config.toml
n_layer = 10
d_mlp = 896
vocab_size = 4096
activation = "tanh_gelu"
norm = "layernorm"
parallel_block = true
init_std_up = 0.0633
grad_clip = 2.0
doc_mask = true
dataset = "wikipedia_en"
Each number is 500 + 25 x the weight over its row's rms, rounded and kept within 0 to 999. Layers, rows and columns count from 0. Numbers have three digits each. The size before them is the row's rms in percent of the matrix's.

# layer 5 attention query, 256x224, rms 0.0443, rows 101-127, columns 56-111
111:494461501468508510508459469477521485479498515493419491505461498506524507548521495516491496492487474498555495453450528455487471518488457533519495492530488498538478525477
102:499491500506528537498499516465511492454492459502514507488567500486539503491511509500488512500545523488474513519511512511517530471507474539459485481492448482448499527503
109:519500472487519507497487496451505518493500460490493501507504502530486514506502475469491493534549478478544502523505486477485510514465501509453555469502561497482511495509
107:558507461529525500518453499511471521488553526533453507485505550492487493499485450499566518525457507466497507504521486518505473538471473534488485519488510512495507458506
103:497446549478476503484492489474495490521464471529492494496469542500502476496474516548524538492529462545494505490498500483469478486478482452472502522487485472500547529479
107:500465502481505522452513468462512424531499503520519498498503506488461501516532501561515521458469506488491485498501520443539518489532531529502486472483488489475520540483
108:468518486459476519506511466523488481494487482474495508481511493480506446491503515467504479509475521503506485485496493451544522538504498493514457492477480490511487494518
105:455499523472535484466506503494483495493474497533435518509488476477499504544484546499504517466494508438442514503492530478518481505547510478472476485432473502497552524504
110:461533471536523482493511459519507505516534496562471480509539585484472559483481490535471497499508521487502477498515504474505479452506512525479492509468529493488467539498
104:493480502507499484473478476501498471435479497480474521537491523479498512517520499511519493529511500515485506528503507513514502507470498517500535529469499479497506534506
102:490501481473478466521491520471477504507506520529493459522516479496493496502472488458532505511514527499503521501471504494512489464509508507466456521500558522498482509443
104:515468526438546515482515492484485527522508515521499534497455499494518510483561499507458471494529532466478490470468506532482503512502508491514484552505492536502503500459
111:463504518534457517505487505436517470465537500479486517494500517477496492485495512526522448491475524480480527467524509493466500517484512457477451526553448482502481479507
112:516484481427516458484542469512527522522498494489505528497512539538513494483494527544486496455533556470538469434490494497520485448509477523550512518478480503455515514543
104:464523515464480486481504556519521523495480504485531502505492463519500531505532460487505469505520532522459507472512531467488515506528510449473494520484516566501473505508
101:497450461521504529462490575541529510448496499522518488483498519505469528500529502506500467510511518497508480503516490492501525508490534516532512495526495477506484497494
107:430511469519483497494490483494467479482516523503449531556498524497511477572471523490519492503477464499503537488523481442495480481479532573506525485507499518483516490489
109:496448496480502499530500534549467490464503563473505495463531529495487530538532540532474508484452490530505479503482488491449509499487516467534501549539489469506511525516
106:501499522522494482543459477538518530536495489509494494532533488473464519524534477516499509501484478497509546486490515529513501531487470485485502561509494482498513524484
104:526496500497502525573502524547494454516440480481466498492504539507467529536512470463518494534507513489496474479531537522520474511477503476451515511528492465458521532498
104:514534488519538496466518480511521501490525499488512456491515451538479550490497533474497442545534470512502511532469503418450471502495535575453518548518461466475475495481
107:537514509503511518516515515515514546532497512466469517450497487522514486541481520478518497532491473494491502475464507488495467528498487500502506522453476468467534509497
103:524523478486498479519492521473451499469517477464475479517503475524486512488526455471500499490423500520497506512481534490513463519489470504536456492520527502445450531504
110:516533465488494485501517484456553491485480467481501499545503504498468491519501539500507450493510515486494493493492447482529517515491539491469479515490517538537491520524
105:525551478517485478521534506526501510495481485524482525507495496499501489463488487539483545490493474478479505500487488463566458479518463516528549497514495491490518437520
102:517504470498497511462510517484488457498508460488533546551493506474519535450551482520506517514511528455538501473501452497509500511524516466478475450533475519495501446500
106:459497549475485491511462545491486500463480481495478522503478505502473552463556515462485510490471474520484498513497502469478474507486517500474529513468509486508563514504
# layer 5 attention key, 256x224, rms 0.0442, rows 101-127, columns 56-111
112:495488479516515518473499541487487464508530468499540508459491522469513480497483488551503552510508527518521508476541509472502473521524499520537444509476524449500500445543
104:503537495542545520491462444548494501486489506474519515507524473549512496497529514486501508471548488508471534528473495500509515489530503528494539495513516527530481492467
108:531523481486509443484506530508532459513486522532534486488481526531508498462480485492494547468479530513486509488479522480486513509504526496521536492502518496485482533531
100:486456506559499512496499504526522495512491515499520517531535524500498473502462556530505486474471500485526462481513496425474511503493495483545466517535511480505454502473
102:512542497547502492553462490511478514513498497482495524520500533541484526526487487488535520520459500507556499440529485482493513511490491474468515478499527464488462462470
109:508513494507504509524498438481502512493466486535530563503505473514503509503489531492533494491507473513470530469523483478510474497445459530516516495467466495486505504534
104:547463528499502519475486480491474489459506509514493493527522459523515512499535467481502492482472496491512491473535492463511552503502540518526506497480555561550532501536
103:480541513524509516522485531479486464516525450471479474483471509521489464519526465465478515528489480512529505466524511499497478494513493524534501495488482519480460521478
111:515518532522501514484466476491491500557526478516514508466514486495460496474536493512493489543527489502509473519509456557493533493469471496495493491504482506477500497473
101:493463490512517502528515492473489501490491515453492517495493516491528481507514517490524540566527480502505499505522510519521504492546511467519472515486456510499523464515
104:465507496504507477468555485559467529503526504488532479526488551485501525490519511494497481476519470491468538574497480461524427518536483481485526497530510486536537481463
104:526477495533477463490471493519528513488494473522542547480497495456529484553494470505530506461520500459503484527479513481525507525471534540509513533478501502467487466497
106:499551514484476518488492491482534484507519468467489436536495519498466491511486510484549498489483522554473512485529531533502506501510485466503460467526524470482517535517
107:465452547496547521499514556485501487520537488470488533482529456527475518482473454480499515466493552517479497509501498529460466501486512506487495497505471505487469448511
100:469487486482500499512543507513543493509460511515503511493483501499513534471550455509482509491513526452487539495535518503530464462469518488492511495516497521456497489517
105:507527430526509453498482480422456494491499483504479515442483478506480497490478478502503492502494522457481489525502496477522492532497500502455465518503554530511539491491
104:496494508568500554484530503452503535463472473450498436548560479500470516494483511576496514514520518511528495511507489509484485491473534522527456531484504527476497507458
113:482477511415474524512506504469521507518499528493471472473470477490527473465487483530535537528479487451509503504519495463470519550504501438490508503509547494462472527504
105:447463465493526513495511493447495536455503507510489518484488506496495496494479477470517529472491486482513517481475507485477493507503517512513502469505514471500482491487
104:501484513473490503538499487478493490464520518522488474553509473479475501532544494498493496491545474484512488476481498476485485484470460488523541488460511507455477499509
100:457473467564483537503479484490482501526510502505503487468540503510510500449511508506469517498505517540461506491490511509479515546500484500511532476535477515480503575529
112:491479495505503487483508490553511474512546524477521484514546483414443522532499542488458497548501506483494523499514504493541487533489510504500569529469500463504500486518
102:502475515493533487484519525495509468514507478505500519516446517514503520503513523509545444477517498490480501515531497472504505499481517468518525541464489514492494523519
107:515512453517526527472474535499498504529493470494548487506482458535513464482511485507513528504497479506515484562507540547478514504477543510525466473467544498515512545512
104:477502514521435544529505494519487491482535498503487480500496483499503517512505509487499472504429443486462496541494512479470516476499492499458507450531517509509525496529
104:474534521497477495491513528469485512498470488501461519441470499510470471528488491524527452495492484509498472513510536524518490434477525532501481481478518514473495526524
099:500548482507494468513520491503497513508508504486504477514448486483518521505503493506490513492494474478515520494491532465513449490478497509546511489499499488517468484493
# layer 5 attention value, 256x224, rms 0.0445, rows 64-93, columns 56-111
090:497530473518548510476486512527485509427518498467493477536514506479526473482472494487522508533503524502495494528537461565476492481503494462487507528533542463513494551480
092:489469492474500493506501508515484492547458554542504514490492548481471488469498524477539499516471499497482493487496432493515494506483514459468484503495453504498520507485
090:513504496495479523519512520483493493479494550475487510537511514492507469495573509490469476475511529513467460488527499581506522494478470504506540526502525506459514527514
094:514509523526531473506511498466548541528499486482501528506510465505493466502475500481502531507471509469526478513516474487448508480498549474497474454462498494460489555523
094:451491481507508518487476515462486540515476503513503549527532459526549486464500446470493517482490493548522514503489472502505492474501478500522534457515506493481476513469
098:531449472473521495461484507442496543489492538511496495514504484504518499502529483499511501471513528487523509536469483486521509495513486516453506474535563512500511488452
097:485513497484540537500507489473512502533502478497463539438506477514472508500482530536527538480518484499532526500496543440533469498510471492488507480480484497477476519489
089:518488528521510524560512463427543493484488496526532492523438527489511522490454488447542514479478494495500476465546486500520491507497535508492557504476527497462498509507
095:491510490528483492508459500487494537482505486492515485524486446462490528526528502497462497493480505480499530518522518512514523519470507511487481508493513529488484507487
088:526530508476479496516497502484526488507497409489482516486516449530511465505547481482485487485523505488487500508503506522495459507546484524506502484494527499514444477487
088:490448534454539497495457563477477519494512524485541509467491476495500494525499459497482507509542511526520465477529542534535493482468453500499509451485489496477532454502
082:485485464523491465467496511530489528520511536477462509495486478533464483522473474518521500518500462484529499498511463484505502510529488524484512481485519496465521546511
092:487495475516506524495485431520475527544503474511521508463520528511518552482524501510493507505458509525534527515480484540488481491512493487492476507518479497548500549527
102:458536520509521511469492509544499470519490501478502505499485468490470505494486530541487474484532518511470424498499486502488520527476528525504483483548480446504505454493
092:526521528498465508468478512477518484472495518447499475501539499524463502489539472503463523514503519511515500505555457508477495531486465524502508502509503500484520532495
086:547494475502511549489505540530456519517469515472490469490453521509436492505487466512532490471504494511505514506497501504501508511495501510476485520470539497487516512458
081:496536491499488481486503531570481555494498501546527509501544478482501499519501502525503526515494502453523488501537511492521502462523516468502551526499508482534504476504
088:506512501505455508500450480512525506487460489495522494507496508500484489498505507480514539552484518476493487473485496486471530473523481522537533496511539479530528499479
090:496506520526526520517444504435516539471468476517479520534509502498502550500490490513483541537568515452500517493481464478508468516530547458454493510480473485513505468537
107:493512515490506466501458490496488484471521509532518485561505497518464472531497488526488447515507522502507471463501505515527517480507461497533502513496501502507531494492
091:498529500508470505511498460470509473499524526541498497520498543492534445510511479476519526525487502525496538491449520484523485533492422516481533495480495499508518489530
089:504512507491493510446504563477543490450527462486522488558537516476512492489468502533530515479523536521528516536516486508507519481495506498482476450488542497467504515480
093:507541467497475483477468526558538518529503539520492513533515529466508510477524495516478524489509560503509504485519481483518454469491480497530527508500502533498513527509
090:517501466506507463466463481477528502530496485512532516491505465503521449481485533470499462473523468469501463487513502478453522520527502502494501467486458455467535514501
096:492537509515481460506532519491504512472509440478447493437500508528512530501480540523511521480505487469492517499470490477533508506534470484540501526524473522524508522500
092:512500452514516513504490451469507522470510525511493460516501538493481540440499487505502533483486490470469537491490510439476490547499436541522507501468521493500471504501
102:499523490495489479505505477480500478516484510458489512532458487466490480507508485509500480540508513522480497479494554444529516473510505515516512524487527501511470493478
095:511526522503448521503518507487478550504501532533498463461518502474509481503517484556480488430478510481458495495553485542504471478494514500476503507522537481500474506522
086:489481461531506496516501537480512491456496500474508502483498499475482466505451488518487461514505484514507468450490484493523545476497508469495504510528485560511479529519
098:522454513514487474494494525448478508507534491480505514502467491546540489506528528507531488468507495522490521474538480501524515497508511489511453535487532512467518505483
# layer 5 attention output (transposed), 256x224, rms 0.0549, rows 64-93, columns 56-111
093:457496528484484491478509471526522492454495517465522540470524501534469469530520504526477482502520562495474492495508526515526529540498497457521512504564538506504482463451
091:442463524507486487519538497526480473508509508488527539541460513513563511501495491529513548509477472484489502525489483463471497516513507524491510523515484521484524462475
088:516508529487505492486522468476498450449490530501522488490471492539524473454488484484543465426492496450493512468522481459511497524460498505514500485488493508497499513472
091:521465491463502499477485531490526481523442504510521483470479520496524485512493472523487533468498505504481458480543505536449463516505525455503505508473488451482563488541
087:518550513449509526508486483485511485552524489487522474478558523526517473456512475531481505472484537477512511493479517533466498500532504539517539540509496495538461473488
094:539475515490500488481517487493491533503517529499450518522536468495513512496527525496509489516495508458482514493472519518492479480535474456530476468519493505496482463516
092:523507455500537470526469485483553494545500514499502525493502529503497484521533551498529510513515499524465537506507493557507482489473517449474504485462458519469459464506
087:511428478533496500512477460466512483488545477499480514490485505516475495467479470532527469505528504508489527518528508533464477494484494475486481502494491515486499493474
092:511462495503463531479486489454509465504543511547514510469472490470487502487501488514500509484500502532475514502484507501551456433475510603514493494507527474501471460528
089:512541523528508457503502528504503475516541504522492463453513519501501517477511547514504476492509525498511496503475463508491455497439487560546511484487560502523505528475
089:477529483491496500515528519494474509508483477502501497484513473473504511510493466499487428501496502481499536489474535507491450524516481511504516508524488517507528468477
084:512469543495483523492491488463550458484474488510514535478490553514514518521517489505479473506514483506478481510500469497492479551508519503489515512577527514454523479522
090:451536520493524484475522512504485482520460533497511505534531483512504496510454512487501497486547459484502468482475519514494479453468475512524525519488519496544487508497
098:480492556465502531479491532506492523504502503445504497490518492526468497509516463499537475530478505510505471470510470495476520489497514500463485528525499485523556492539
098:491523488545457555445561481526512515448502482481510507476485554514459491496494476529529481539503542539480487502537513461479476533477477446530479512498518522510435500502
087:475477523517484517510518503527567551510487495551479503491470542503472514493495528523542448555511547523546517524516462474493496498501546492520489504469476525496463482501
080:505492496557497514512542455524507487510519500538537465491500554483486515520514467481492495435501501461520490512479470493478553479544477480489494523503524507509531480534
092:510502512518483507536434511531455510502506502487491486520516511531487508494535479518534501518501470517507489480484520466533448551528517536496509530514509518536517503522
087:510497504475467451493519477481444514492516521511505505510534478528447489551451474470501489470512473535499545511515482469487489470511529526462499509463470490502522463514
104:469495498509486483528508520553493492470473508513519523473503514485473449541528491519441511495461475524497526484491518480536481491491498505515514530496507465519534505463
092:508507510504561505535471516513491506448540485500454498531495478483488440451507495472494486507479490485485516485430531439479537507511436500512500510518489448505539508555
088:459471510472509518541509533518567480497508512514526462468538467495442524501493510527525484515494461525515504491506522495575480497517468485512535477498493470508509502465
089:478492499477484533527486468511571502536528489535525509520456485488514506476506497494524473525508484456454545501490507520497455535525498492514547561520479548534511555504
088:504457492539536520497488506506546549449485476522553466477506499492476492526458468515482533504482549513496481498468522529512495498535515513495513525468504498507531472483
102:471529470515478475472458455533536503506512503515500534515508501503488491518486501507492493493496474514469491512542536510486491470521531513506503504486461536534478504458
089:506457454525473511494495517535497498440482454507532501501499480474536527473459501542495510488473484484540507467488561467508547494517514489512496506475451524503467540512
098:504566529499508525529470485496464523503510518515485515531502528497510489526538472518498486511472487530503487474532500457502514499495494569471462454521531460515506486521
092:467435486465483497494492506465484475432501537489525483494540499516467514503514530483512468470504471469483529435478523496485462494495504477528501527482529454502478514540
087:504513523494500551540492539490513471460459478512529504487531509487477504461484499494531523465459511471537532493540522481526522533513479505482478524545492510499523478520
093:507474505496509497508494487488505514502486502522467516478480502507481487528505506500464520480530466489523525518487541495496515503495500468535497531456512502522551504481